Part of a small language model's weights.
Architecture: LayerNorm before each block, learned positions, no biases in attention or MLP.
Each number is 128 + 24 x the weight over its row's rms, rounded and kept within 0 to 255. Layers, rows and columns count from 0. Numbers have three digits each. The size before them is the row's rms in percent of the matrix's.

# down: layer 5 MLP down (transposed), 1280x320, rms 0.0228, rows 1043-1142, columns 256-319
# up: layer 5 MLP up, 1280x320, rms 0.0363, rows 1044-1143, columns 256-319
down1043 170:105145093150096148112146145107157111159127137103132149170102136195154128139132111145125134122094123150125160121114144138150150150125081132121138096122163128165138111125138155130157141118134137
up1044 094:141152148160131146117146128110140123155106149144143150077146139105132164117112142116103102134155146090104122108121110139150088148113168090119120116111133103135103163137138156173128119131138158
down1044 107:130084121105123088160114141161142148105139110122102094186132122137109112140140134143146145129115105184135131145144153086102177120147107165149140139146118123123146094122133106085115127129118112
up1045 093:167108127107135124161152126106126034134148127141130134147122084082114164105100167138139144108100125124123119140080147112167121148116160086110133127120123120121132176147136140122125123155144139
down1045 095:089153151127135115091111123130136240119107128115130121118139168150141120163135125117129107144151129129121144115181114111102132103152101156150130138145133131177123070117130106134129127111110112
up1046 099:155108112119101135121113137117155120104124164110144093125107127099127066137160118153147139168059106126158083106120156097137159115121104153152129145129146127132101124139113104129160145126160095
down1046 088:116136132145168141130153121136099129136133103128112156130162109166145180126108138102112117081180163125097153146153097145106081132136154090112132135126110125155147117119142137114099122121099153
up1047 077:115076122121102118144130113144116109126080080143124146129161138137121125097120139103140144171117130146120100138130118152136158160255145149123116139118126132175166153119128112130143131121120110
down1047 100:141180119138126141126115138107132133121183156130134098147110132125135123125144134158133098085133132117162149111116123112102133109042093107136133122128119124092092115135132135141109100131177150
up1048 097:143152157122120129132157097121121113124130141126128156137102114149151133131104145119165109130142137120109162148126088125129101130116117171146097133170139081132086180116142143150138140137089102
down1048 098:104106081125142130118094156124168118149126116128144118140138121119114122150148120137104137114128118148140095108130160130140151156144133095126148117082099154167188079120135107097123124112180165
up1049 107:121128127135120077125188132110133079148119126132163131138111102137114133147110062115148207115110137110132127138148151101141113087132174115093145108161149112128119161144120172124128128123110140
down1049 113:144125139105153170139061125137118175139124127126124136104148118116137134106147172152107054142135107151133101116105093158114135170127088158155121136089106136141141103107113095102114125136131111
up1050 087:104151115105105156117136139110140151102100134129126149118106098125125100133159159123140117136097121139135137150117167132111119105094139191057097103182143175121148102118097104110157167129123082
down1050 082:138107132158153107135112111153118096139156121125112108144147158132131150150080098140108141132151139123131126109116075118147139131165115091193142152074127098131115150118147151140088106122125165
up1051 099:099132153089108110052136106153133124134089148140183091117132126104130142162149056140094162114113153122104167152135135116129158108117140092090153107103190106120124143188142168159120114135124123
down1051 103:163125098148177137194110149100132148138165112112088163147143119140129108102123177111147101139132086131133080112114104134114100167137126154158114179165088141193128111091116100091140139120124142
up1052 075:122102109136101124139119125157121127124077080133107143114125130148123105102115121098118128182140124126130122133134123143159127131255140155145117126119118150162168139099128109120132148102103108
down1052 094:136171127135139150114125143113131120117177158138147101157118135121125149124125135149132121080123117134156147104120125114103145122066093115131136133131122117067082120127113143140110093140176141
up1053 086:112107163166139112136196134138154148115085135134126101123152131103107093139130121179120147106150143117113154150122128130178113107149133132125140101115151117129115123155107121116090111122098139
down1053 083:148154111103109129125071116119121113154157118119127149111123134155134152110126136055131127141114111131139101088144117115064129119123118116135123174132106150180133149105146153131159137148176111
up1054 092:130143116114139132106170102108112105113131139124133168138099116119117154132098089089074152118141120115148152141149147131114123135131071188107112132118152070124141149135141130132112140144134090
down1054 100:130106140140111108121064164152153122134108134122120119126181147140147104140151144182166120126108147166103129122106116112136140106134203092149121128135108174147111126114129126123160121110114161
up1055 109:137154122123123118132096146113138173123125117144121078155138070068139136136146114121137171108137138154156125101150064120150143133131135107125132130132118114126110159087108101125146141171147193
down1055 101:113099136124124130114170105141104081130156125124145168109112173159135124117111133134118092144129127109089137155100200142089124120129127151133129128118147145221152100135137149129102113070102059
up1056 106:142111151123160100158149095129126128110142113140116121118160120056099135129120164143140166091107127120115104150136162129142104098141154153147140135103118135107162109129117119157141110179136094
down1056 101:114138135135098126111094182132129112157132147113137128140114131168152136142145103116132106157135123132128144104126101127103128137130105095103111128131144123218075127131140135111141129050124165
up1057 046:133079135128139082080118138147122116148133152132139098134178158155153148086111124102123160135120120146095151119139146109125087109131067138118108137116104114147102116125138093132121134136136112
down1057 042:132179121115104158183158125092122143112093107129128178113060098119124063173147122141142101081127137088166129136138109148122131125132187132158158119136150121125158155131128141111110140110150144
up1058 092:107123137145111099123125127136136124156126109124076164098122112171121113118151149150119153130140112129127144152108177128122154102135166136078067126199117135129111109097111110102104132114129109
down1058 106:169153129133134154133147106112110136079145144127171100171127149103125147134100115097127093115118120134132127095167077122132110141128104143173181135081150115149160172140140163148170117136138133
up1059 095:143117175142129108155142101091124081156124141100140123130133098132116145124136091117155114115140141151102147152115118107182126157133141109141135137164125120124106178126122151110136115129146151
down1059 101:123151086121138128100120150159140170118136104148114137122124146125135117127106157132105135146139101087135108102155145137069128102143145129117118113080119133187149089136129108132122123138110128
up1060 096:068153096066119149128119128136176121083135124137129117086144085111136114174111175142137086131112115135103084130099181084125164141124134149122119115115139147105133127080135124137152168112091107
down1060 093:186105172192141103129151129124108131150118134117132136164092180142124131095126099117125179127139144118163151118168082196142107120137102121133140136137129103222118146157126136113107093131167139
up1061 087:147122158099150119143185135103147061118141147140101166123116124102130150142138130118132140134131116132076085134121161118149102140108118094118106097115127133121115163131135138154151120143141166
down1061 092:123132122148097116110045119152117212149116108117155075137154118139130118142106118144146126116133139119177174122133110117133142123153151170136150152144133123154136090119135123099114137134106099
up1062 085:111132146198155136097111107135105129137085114127163131088125156132137155130131087160148094168097135161138144128086138139125106144127142162113131115128156119134122137099129124110136145145118137
down1062 068:154107115059107115138148162122155130137167154124111124178124116119119109153130132082136166097139096082119108130166118123129146122144109103136141133145097138239116128135122136119140110109131130
up1063 086:110145098146162149078143112079093082131135113068157150179131130107160113169114081145098092162107142143128098141103116119122106094142154161132147113157144116109153105107130076109121148118130170
down1063 077:130098143109082122167104150159172151129109152180123108090126118160111144095130169102163175104163128109128147110153132165124145170114112103119123136072119139231104145149119152146140106147109095
up1064 091:174103156124164124111161092148109130137147138165113146177150142145149172092099143114104122154149121120097190096112081151113159130141148128155114104164125123144117093126134132121125110123118154
down1064 099:101147100126105119146092179107136115115114110102151103072108113110108091170168109142155147080128127136149096167149182089136125138125104132123148163111115123106124168125151133128144138146138100
up1065 159:161146137124149124097166120149131139126135119142107181119099105105122145118131124133115099143160126171140112102118094111150166143140155115135199131147191178158113088126125108147113124158147117
down1065 162:172154143122137138073147109121104160120119128162138176149100127131094156114121126123110098129148155152130135118129131115132153106134160135144142132113156148187116089116168105120125143129156101
up1066 110:118139156147124131125143151129150096154120153073146106113127090099150120125136117132119116135159113115072118151149113103128123103142127102118110112135143129124139153149144108122121155118152153
down1066 120:139120096116122117138104102129122150117114106158116141157122149135123155145127144123138168110111159142183128103104146167136117153117131155158154153116103120154111109128116140147142111141113110
up1067 115:110139107137168131148147152156097161106104123148082115120134156109149131161113117147141139103177136138072119119139071134143073129144129111076128107090109161137141156154112108114135152140091153
down1067 082:138143161108082105159123124099148089133150158123149127117124090119103133126138152121144127144133118092171139147135157141106135119130155128164157140139124108225118103141133138148120078119160127
up1068 093:125114180145172127144139107120156142171122125143157136120128082106114136151111131127106159116106117143136140137109119122144095118158179146121135118159181131183116109121130104110155155152095144
down1068 063:129120166141183116065149129111134133169110144128152139131113070126114124172111135133088125099128118158109154130121130118165127092177179107130138149172145146184129109146150118102132171153110140
up1069 110:113147152118157107136165117131122177161111130120174125108105143115105135131177123133117186137115173119166123134117097162088110094141157084123144130102148134134136099140112124156158136150074153
down1069 085:136137139118080143108142108135125078115147128135140119132112113135138119131134121139180123117141124153133189143134103076172117110153112114121146153124082131247091114106099127149113095111124114
up1070 098:146081105169111136114180125157194137127131101103133107138142118135106118112122118144120181133144152117089138132125131134092152076137110090118131118170127112123117123144146119134154135114081091
down1070 108:113172152086148118148103126097042119128111160148128155091102143132140142147143125117110090116133107139171117135110133114136107147135149162131134134104145149182124135110109126116107122145178169
up1071 106:135177168072114111115112069128134125141134134106093166120112145170156167143123152134141128136119112131136146157135117082162110115155109139139107108132112111129098126134173155136150134140103163
down1071 074:117108115174152095132154140147149109121145098127125109138114159132101133158108103119160169105114099143111104126137131130134088109078144073125169137132181129208173124131097157096148136128166102
up1072 089:149118131103123120121159140102112085139083144143145137110116110139099136157106078065131141144111142138139133120099147119143136155089160122116109113127105154119152198146130128177108127126093101
down1072 081:120136136132131112137071096156154185119159119128113125150158135123154130108158181184111125104131112110114131139162110134117120088172111141133141151130157104155092069117121131080155143124147154
up1073 079:138088129115102123160139164155120116118097092136132143102119150121108113090091124110127130167129114101118101120128112146114144145255139128112111128103143139124127161126114119133122127105127095
down1073 094:150168119146128137107124142106136122116177152119136107172117132133132133145145126151130120075118126136167146109125128130123126119053095130142152120137106123064106112123132139113120100129165145
up1074 086:151114168121126107118183131096111110125107136118149086134138103100148080195156107121187163097113133124126119138122128130155105107127150090107153111111175125119141162159125141128148130149126101
down1074 082:107153089133155148119057117150137147140146123132106165135129133146107181049097150141076118161123118134125139111129125111109137146129110165155128149138083130198107095119127102125113120106124158
up1075 098:149144091112123106118114116129112152118141130140133105118157130109084082122101118119131121107169134108123171153130121112091143074137116140130092113170169150125122095142137131116099107112113112
down1075 112:107108158140141146134146135131152094146108139125133141132084127143155153123150120138122149145092129133136074103137107141152104170129151117108157134088095104135130142111108120127171151135145141
up1076 102:113131154127138147134128128103147094155110148147079126135103112144151138164127124136129112133136137139073119145111086091210103133140142171127163131062154132114089166109130101133166096119092132
down1076 106:138121108126114099126098152165109162142137112113171130131140133096110117097131136133146146134132098109173098107143153175084144109131144119127092141188106122195177105138128149128109153143169140
up1077 096:132148171124141114115153079139108096161143146098134091137110101065165115179128089112139153121126118118101167140135148102157118153152139069125098118128120139107128125185151156185145092126111148
down1077 107:118110105134132135129092179108145166111128117159121159120157158172095145069119145134140120139127131127148095107125102138092139110118115172142164134115139074206115134096095121089110142137154117
up1078 079:140163133139149142120101124093126136127165158122162104146137112117123132149143130163144129086121150113157130138110132123101128129000111135134155119129149125149111115140132139138136124142129160
down1078 096:121090136124139106128152131171128136120079087132119144086124132125125121100107117078123135153122129106085113108159126149136128127168145126122099131118140135079171156123114126120128145106104116
up1079 087:135137147134122116161150078157148139154128112102153095104134107162146119106128138133150178139146154143089144110121154098086106112114129145093096112196119096120074115144108143150165124141150078
down1079 095:131104103111142127102135181099098121113140134170102173150118131114090146154106123113100080120122091129161115148106092151163143151141127130155150149087162137173160144107128121103095146114112156
up1080 080:126116073180128170100178082151129141089133149132162125115105148131080133161132103149101140140117139134142129159103144117138190128134107100098159119124149164103112133138149115135170145127067137
down1080 078:141133175077127082154064175102119114142119117115099144156162113121159120102109142117165115129124116106139133100151107163125090126130134147142094144126119102211134115130118138118101104125201117
up1081 096:125155127133135166090111144127146152089133125142126155116132141145123138124130063128108080154103152122139168140133107127066151129127143091101136113192180091117109116099153104116125166107113116
down1081 111:129086114109143096152158099124096095173118148109146119148121130117126116134129186124163176105162111109129100126114128143184124126131107172157108132064084164171144125149100142138139096145140137
up1082 088:145136132102205146085124105101129120154126132095083156149180128140131119112110102124072064110124130119122173152129100146127111138148154095124132154125145098116150094161143108083160126108166129
down1082 078:110114124139055103157134148141115135120127127155189110122080132139135122150130157118187191132150115117124119103131163107127140145115110148139112106140106143226110168105122140151108139139095132
up1083 092:102152116114164115145189163104125110158118143170133090148160118100123076139087098106155126147155124123075110145142133108127119132123159112111057120169164125129087134148132127149128100126150140
down1083 089:165094145122084133118065065147153142109130113096146163115102129140124190123166121147111147118112105121168142101115119127113124136144115148156183153097100117165166145127122130094122139138099133
up1084 101:105171124138140127102132109109120111154106137075128108112114144120158172143124076155090148142167122132114132152134063162107166120133132092143134132130131129126134081146122117111156126138161151
down1084 084:134076110106114145159135183129149185110152127185148168126145109128098109136150165120137127130090138120126109119112153109141118160115117179119116128137119123174103178116131093152094132132098100
up1085 080:123104176147163087118126139179122150137123147157119105113188114102120127120117116135111153126109133119126145140129072138102116108147118084127141132103121093120122059149142097136135173134169159
down1085 081:169151094115096185139145105079122101111148120107140150129091151158139120151122127122146087116153127126119125107136164104140142133122149162115132132140139154188107175126110186123127081115097077
up1086 104:207117119163130098151200132141133098144133105097090099142178118105168134145132089127093148125178126109144145144140128142110102116122140087103132130163149124144112132124153170148115144107124135
down1086 117:066134149114119177111036113120110169136119164156149177125099141140111124104128150134159119146084112148114091098109136098140136137125118165169126135101117144096132113156120091108145110153122135
up1087 097:126120170100162138084135119121149052125127132148100147140155140133122103173112147107151124116147130111123105129138149104128141143118104172117115129165102086132156144124109131104132116123153106
down1087 089:154143071141087090144099147131123206153134117115146084138096110129121137095158138161117151138111110141113144133120114165142118137128139093132133152106159149124107132134138110141125149127099151
up1088 100:148138194144131108140136111124121170144119135074105098120105081108104114176108159153081152085116111147086116095102106143123100138139152181108086135147129174118143180135126103129142108144137126
down1088 086:102127073111108147120108143136132069130141133167156151144149160132135130111129102113162129171145139105164103166174137120121131124131095101148156131120141081251118085126163149119128156107123129
up1089 090:153134127194153103119115107097068100154131130070131130134120104123112135115123124125105149097104125110124154136124093130127176140150107117101091127149156078126103100137144136134143068127147102
down1089 090:094124119064111154129164132151183164108130135184132138134143154136137119147125143123160103163150116159135116110139162124113096143112130144169165130114105151205159156140112123122119178128117156
up1090 081:185131199113130175056155172118129122147139153102138126126148139109125138132114110131137101119138119125095135122127100112173120179138139078114109132085145107117119132147107129109097139117134103
down1090 076:058128076129154049181082086123143141124104116149117124145122108130130107130163165107124151142115138112137145125121143138113126089125121159156148142158110145170150122133178119133166135128139173
up1091 096:154160114133143170107159126131110052153101158139101130128112154112175121128138123128141123096157107140121143135118160136145164040149112144125135115159130121123121119150110147122123141150131106
down1091 095:119093146127117079156105127118146214125152093115138128131148106127093139123117115121108122165115146108142124115126090106098110227115168106135122144107125124158123136122140119132137128114137148
up1092 124:133140136104143109121134120124146085135125108167145111124121117132139112112125125132149179132123140171104141126100106146157145134133125095116124139163134173148138112099135165174138147147143117
down1092 092:125113108123096151130101149122125151125182155126128159145111125078107132155083144108143086126085127135105132135140112122146135167142101184164143145100109098177134199123122117115133094133119113
up1093 092:089152085157123171092150150136158121090123132157126162134116102112110115102132165140109072107135132155109157131133152121130120166141122181092046130159126118130117108109090108114129111140112148
down1093 068:158100162096136076171093100125116130152144113111138080136112134118153145189120104108161176144133121098147122140116118139137136071115130105156194127117126136195143152113157156124142146100150132
up1094 098:137138142085153129075124139091116190119135128070154113127099107118170074147125147130130109147106151105123120133161159135118119126123112129126129132073148152125139107135133133117134093124093112
down1094 107:110119109179094145176124099166140075141126136187103121125165137139109189104124134127125166105141115165130118118091104134138122135132122114139130148176105112164136143135115116135125155113157130
up1095 107:120184116145146112102130108152120148155099147091127177120132121169114122110116109134129160126153132107130183106117119120140148074129182065145098096184115141127126146170143114096121113150088151
down1095 112:147100148110100129148144142115150115101149114156126067144140152106115144140155139135105114130094123141133099140123139117115098159126079196109142154078143124141112111104121137159138139088159099
up1096 093:112118150100202128110137127135097132134114122105157167103189149130128105141151132124141130139158128111155139114134115142127174142121083150103122132128134077133115118138131131110132124144091130
down1096 086:155126120132056123132110123124160142133151156150110103163086115134115139130111127140140106116107136138090124148114119095124093114142179117165132144131110164175138126135147142155135138119181127
up1097 098:132118158091138108127121134140154088113141104105105093133147097098129116143108131163122129126160143145129119136117119107156152163139173168094149146122113168109125157154104117182119128126138111
down1097 077:131137134169129122139108123109104162148107166142142149146095155151132145127152138098139131134112125095121119120140143174120097075124075104149094148123126097207145101128163152078129120144141158
up1098 110:119085100124145109093160097159100088149145112098118123138092159122117095122097085129124127128093151149148121108123162147098145149122097143146133132189121163129128108143137105158154124126115141
down1098 136:154152149121087143143078167093152150105115143165136139119169098134146155152156145140134130119154115108118152149134102102151133097135162112108118127071134099135118161115125153079127147141149093
up1099 144:109135146131187139117158095105141152145119166151129145108108132141142120182113116145143140121147117158116099150125089091138121108157151127090133113169166142248134133142133138123170146142147101
down1099 086:077121088127128146080084129132146105111127154106117073180094119124126162163154114175145099101119122151131209149120108132151161094083148122138171114126089103108102130109133123084132121165132107
up1100 152:126108153076152141111118104108136164112138144093136155142174120139129151127136149149107115125130065178155128151092130097099080169143122134077149121147157147186129130132101099159159140119150115
down1100 118:105124159140109138113128138140157137086143135102128116096146136122100166104139089093137151117140130111184123090133131125130096139143128146073135124093074199133128113127107142133128139102133081
up1101 097:166131120130137101135155171107145106158119114146166104107123078162111101100156139123193165130117129094105119079144108159167095138133194112141086110167140117138129122135122175119084132119109116
down1101 114:096123134116122140112094079144111162098128143115097158149138178086137159154095120128072100129124118162146125185104151076101133122127079144123172160075123145113119144111127080137174129145156135
up1102 125:068120151132199149120117128105140129143121133151094104117110081100124133175071153136099129148118110164108133142120119133191103162141120146113127159126158146126137134133108127135137123118132124
down1102 070:126131101156090123128109101102169100124162144127155130137108118131099129143134128163139109153121113120124122088116140102124110124144093102176103183132087114221129169137060143156130120166159150
up1103 089:158157167114119107101142154113105097144133157101115141134111131149134144135131126090175100121135128124119169112086123110159149175104131103104142142101133108125133132141130110122092109132138146
down1103 099:088113100130161153156102080124162141134127096143142112136154096105130096139122143154090160121120141138127084138187121140104107117156128132181131116152119155157136134111135140157163154125107117
up1104 090:116102126122138108111162121125115123114095136113105131141092136119126129122112138148111126153082141133132109144121195147102119108112103095125146119120152184130139145136155151133137124127083126
down1104 088:147153121142119168152082136136136119138155128133156116107163125129136121147127120117125136099140138118130141101124075105141125147144161150129109141136094082154120112121108104127145139123168134
up1105 092:126123113152144115132152082107125127121126136123108134152112118146161117175124177162109182152112124132139186127118123119097139111125134076125101125118130148119130110148160109136134116132120091
down1105 073:111144131108110111114123170149123104123146121140135122109113106120118125078132099120152076118159133123108062121117143142132087132143119157137159146116114123255127125132121152134147136127156170
up1106 101:152129139093145132145105104117167179088143154104123134096116112117083136151165177107176123155188182148089102143149118088147163144133132147118149142145177124117096142128130120128131138141117140
down1106 102:118128126149103132117165140141072082154121099153128128163150140131157109126102069146071140114115091091160146113103135167119098080142143107120110124106102131219144115120130132125125123111137134
up1107 098:146100154167185060165128137133098133119086097087100135158112129122128126113104116165105099093151132134144145122170110136108086144141147142106118140108125168118148144174142128142135134161109127
down1107 091:104161122079067192101142097128146112117169165163147126103141114129141132154130131078144158156120120129115111139079145108151153106129107097161130138143114084200112108097135129120140129102145137
up1108 114:176142126166135087133133097100153129154140145127084129146128128121129127122138175109156121124152189128128127112174120145161152156141147113147149135157169112132108099141118138083123120134159133
down1108 161:070116126087133187131125158154081111104122106131173114114130108130123117116120076141101139140136064143122129137091134094097112096125104133126116134101082153137136144130141123172148144115096132
up1109 088:114081130123165092144162124093164131132129101095150108129144112148137123123156155181152180095115158129128095097149141119169091126131146121120152126108154146126149141114106104088177124153055130
down1109 081:142186121142090160110092140155102149136126156151111131115116134116130141145106116065111069154136100143131149170110122143103130115138115138153133144137101121187113136136153151151079128096192128
up1110 144:121141151116191150126134094113137155115124146130153162116109129127130112170108127153124131115153111171106100157118109077120091121154136126119134113140167155227132123138133141121172136147145113
down1110 062:102171095124106156081110114136131093131130146138148074161129188124171136172115150132114101119144119151100183128128121080107161099113149112106136135137088128120145118129134163104136119133114127
up1111 100:135171134110114146079120144164141172114104122091153103112074088171096134142153047111177115124138139105134123100108104123115113090134141083125109117143162100130144130109133074144121172129181093
down1111 093:105071134147147109177136109080119105141130136155120157155200151089160132115117189162085153138118113133117133152140159137156119152123119181132144151095089169129108119137131151128145088134064164
up1112 142:112122103120129195154112072114128152135098147129096126131127159126156125126146111137095133149101102123122148145164109123102116125141142139078152107139131124144129121136136093109126157141136097
down1112 153:134160153141114126077123119128126073118145154142143143147096110125119122172095116128158115117158154126146144103121113127172139118139120117113137155110119133168110111132180148115162131111117117
up1113 099:128131111167119123121147125105159089080156140110168169171122131107138153087109111111144116112128146148118166157147137091092143138147164105079125127180137116131117129135145155108116115111091157
down1113 121:127122139109133137150114114147083161186107119176114102085131123156127112175131123142117128150136112097135092105100129167159122125121100153190120103091106146126135137128131107126125125155165127
up1114 096:158114102109138128108142123147137160109086135126136161127160112132129118129158109122125139126146120117106120135120135139097145064132186181122101101169132083128114122103119155100123131123136122
down1114 111:112143164152119137136120141107144091149173114134113089124125165127122145123095146123116106134121120129140143118141113092148153194129083084125162176096116157145129131160137113143122131124130123
up1115 094:142115145122138142160161135145129137153119130154080154131125129101084161143083168109121118108149143121131101102136145087145115147127154121116113146149113121122155141146150128169129112115128141
down1115 098:148131119133135096126057109122123128100126142107162105131143115152164124106151108144130140141122115124118135160117119174121131115137120127153141109112127115184098123113109125094132139170125132
up1116 131:089138104107149135126096132140125144135124112098159107122116131131104098142144139132112123145150102135124137149126135142135102132121133126138116135174124068132130162122134103173133118129121144
down1116 106:162112141145084129136145109105132123123152126172119152092136154110126160131105122139137138123136127128092125078119127144140128136152104140111141152106122115196116156097109166127131155131146137
up1117 087:103147139155133106138140147126121142126088131104109155116145152131121095132084135145086135172127142118149125156151097155109152047149110125127147131071137171118119094137146141110095119110101146
down1117 089:166107105115104170117106116147134119113162150145126108137102098136134161126165116111150123089136115135105110100111157099150093198113153126112103136183118079192137175129104118138165150143158113
up1118 092:156133117156152092120155092112108146135105157139131117153073140104161124137097097142196130139163085147083128115124092137089134070110117132152147129151158115147129129158157124145126119122148118
down1118 063:126096142100094158148095143155173109127165115135149145109149120114122117126173140115098125129128121108166113112146147136144135145159120127114140190119106134255127118129100106141115161119139130
up1119 077:130166128132141178138156114147172163079091140102132167103161165116174189129152147124126114138135136168153119140138099135109054097144158157122108127115113131113099136183149162125160131124112156
down1119 066:105088125142117077122089146126088094159161114168122107162112070129095096151083134138111124107131105064100146123098160105148180156115110114115136125151133130202136133083116113117086129130157078
up1120 097:188125179147112127063122114092130115142131094126128112158120130148136132121129158121126123138175095165125124150119120134107147113116122177153139148161120119126138106153124161126139114127129166
down1120 067:130132117123125119160130134170150146107138122125122110127113111101129137146126110112136133146106132102122141124146141114143112099159133116164137131092144113255133121124137102119148170097146118
up1121 093:113137141115124141134097165130113152138120130106153142161098100144110172099164197141147119145127115149109091124116097108120166110138127161148102126137137138119134127092128125109118092109100144
down1121 083:138120132143134114124171077127150122117139131130106083113158148105157103185113082125134141107147162094155143139140167163149086128122117120116144144127129108155113156141122121152131155134156114
up1122 090:142132149123105168136178117116120149122124096098149141161124144117127059145183127154066092132139134120130136130091077139156116125131150168116111118109156139122131139092117103145130123134059142
down1122 085:118108101123159096122058147141123103141120155143101123092146123135119207099077124099184161117127126153128115128174169113106141134138096092140156136127104130195137114159136155099151124105187116
up1123 078:135151113124122150135128130105134114153163160128138128158121125120120126162128126160096145080135169131144124126096111134161136106000132140144164143119128115127120108130144116116114117144167135
down1123 092:118084137109155096133134128161118153124091097132119138081130137120121122092110120077135140170125138100093104102156130138124133135161146122134102118131145133055156157122116143149127140104109125
up1124 102:128118173130159137124132113138123072132137145138118141165138117096171149111144072101175094133143128113116159111121103134102144174137103109121111121096146116125123102147170153108139159167159156
down1124 099:119131086129106120128127131111108182125114102132151130089130144156092100154129166139103156112110141155157116140128160114143126095123155130144139145143115130218145134114112121115127101110117110
up1125 106:132130152069120143111193142097182140141110128143145184127127111107130084102109113138127110110131152121121120143152149128160112178113131165109085122155147089113130167136126116119100097132094099
down1125 108:115117109164123122134052097159087108107142133112110107124123135147122164166137150118129143137116114163140135111091109132079133084151118102154166143098123170185123114110156133124174142134153166
up1126 102:193120192125123114153155094141123098181090144136139128138156127119137124135130122153116136122139145101130131133126080115144121058139166123145145111134139110117136130132135123136114143116111117
down1126 115:080132080147141122108093172109129162078164114105117116118140134124135143121134125105139123143125094161114110129131158131109132206125097103125125153110126128165102124148127134113143120130161153
up1127 084:153097156096130115141114120110102093145148112163116145181140086146130159156111114128172130109138134137161167078131119138191116124109138133153130122156135134132123134136113100147126148155170150
down1127 086:113163088147142139127143146135133174132104135096125095073127136118149088094152163107075121150125120133058102178087150098079134146141141135125129131110122136133136125108141159088125096123075120
up1128 083:128135153124154142147110105116120109122131135109139148150158134123096099171198086140096157119151097132135118147112127082116129119137103106124181129139163144116125144139140111111137121125137119
down1128 072:139113116141119112113158135137123144140133135162128108115109126138143143089082154114145116156126156132127148113158131165126131123129158144119062129113109107255131104127125149128141130128125126
up1129 078:119105171163119090119132159130137106167111129142109142123134145088141191142139173108140122116100122116096097128143112154147088157121121086145158136105133111136158111134130188083159137125146148
down1129 061:140146082109131150127133100133116131103158131133131129145132118157121078126121089126114123148146121149147153112119150116104144104132144160120118137134120147247099139113154095153101108139122119
up1130 091:136111144153157098132132117138116136146123149107134146133114152115142250125101156128140113140149135143125127120099120123122115068138143120145132155179158168135146110136152124102158109110118129
down1130 113:127120129118103172131135143114144119126124103132136123125143108132107007122156105130115148115133118107130125145164139162103136192119131117132130095076093091153111149129107120131101150160135129
up1131 091:135107165120169111133111124119141159173124143121131147122156100132118133113096155171091144141071121140082121149133148105172136157131147133113094152118116131111076158102129092118156109158127129
down1131 086:122153112128088139129174132148120088088133114128122102138103151132143134149162105089162121109164113121158135109124113145082116096134133132134150101137148113203183112154121159123122139088137124
up1132 138:115120144119183157127149094106113170131122152109156152120117130133121115182124110138118137109140118178113103143117103092125118101145163144129121130159180123222114115149120136124148144154122099
down1132 064:142151105121151160099127126129138114110121136118166121185146103105135142153106092137106079122091098135085151127143131112096148123116127136118114153119125122091108142128126143089123149150121130
up1133 106:094136101074157159099111071139149089129154166139128155106143123128120155158123113143123130156125146140073141147128121098123128108162159098105123156085142101187110135171120114148134129174127107
down1133 046:120129097142159113112160141121093124126140090064136107134104099171110124124131120088128127134155103131131146133146161123128119134140130122139144143150136135255174144129126135077167111114131169
up1134 145:102137168131179131099143081105144168138137143134143140110113129120114116172102127155117151120146117167137105157110096100124133098161159115096135130124162117214120132140137133123166126143161104
down1134 075:117071101133111129057126146102170164121097127132110117149116090091136144106129101128143093118144105146119175129126146095099141095155147108111153139122137152086147155159177139126149125143121158
up1135 098:183108161137115093157099097118122101158158131088130172087142105167138146118111172091166167112145120166117110130169147096153135142138176186126108126106108112124106142149108129118101122138141144
down1135 117:076153130135152159101180172133137163092108119171122073157127140079103121152151118173087100149127128064119144116090105140105113104132078081107148124164135143171135116119163135143165130115108111
up1136 093:152131109165155129098133166130135064132139119132147134146109117189119096138137132099120143124159126135125162118133140095118107165151136165127125131142128107125061099138104128093106145167129109
down1136 105:111130152086103121132135070114111204128126123146118114117158144089126155106120124159124098137117116116133135140122110136149147088121138109112134125122109129148186140110163129171141114083133152
up1137 103:103157148099116156061151121083097107141116089082110139144111146193109057170126173147115111142171117169115121105111115142146150131111087170121134115135126111136120126111125153115197147121134091
down1137 100:144088089143142105197093160183170151123134171167167130131153088079108196101132110109159150115104118089139125156129134113124111140134161113139122164116122141169147133135130115155068119124135170
up1138 091:188126181099137139102153096105129124166139125138127145124124145087099138112112122109120149118139110151091116147154168146143138119115136138132135138117150095133084152160144156110174120152127181
down1138 065:067130084116104146145087143148121114108149100107124125155143116160134111160125132132138101167115117092128142110107128114125141124121125105158125160127121141255169111139166106140118156106141087
up1139 099:169145193165115122129114122114111117184134131202151133135172122108107078130114148107132151102127124132155137156145161106068179153118143155097112144170117164134174112112117167111093118098133125
down1139 070:086133081094146102109137111152141112095127129089125125135112153141132160153146138142131128160148133124120123100127092155177098121156131112162158116089131094244094138124145115136144125157109123
up1140 091:111118127127145105140117125130161118140117128111155104166177108127115141126137145144140163112106097137116100127149128114163118102140176125142172116083104140139099161139113145147109109140147167
down1140 105:156146131130116148128139151114103146113138129144121147106083134118137122146139121104110096152151150120129142131109136127093124171111088136102085145188173121117150081126136105107119139132104090
up1141 112:137131138096142121168157140123139113120138126137146113098128095125089135145104138101091134134139107126137090109109113127073153149124170126149126110170128165121155153130118091136126071150138156
down1141 104:137115106124112125089078135117104141155122134132120133138125156117150140120154111150159145126126137106107152145160138096171101111133101121109120151090125101135106105120154148106131180095107138
up1142 097:165106132136098120126135087133136105115158142112159107129119163183152112123129095139105116168186156145122090134147156115139116143140127168111146157097141115126100105121133117139122147161146107
down1142 062:100131115127152141149127136133114139101116149143118150124130103100112123113142143109139110087106123103102155132173088114134141100105116099127105141128128140255112124141122132114124144112119141
up1143 087:101118135127128117138112089125151091101147095124117122152087135189138161128105115140128156129140150150143154126115107125113086157125176147127120122109148151133110145152135110120161135152114126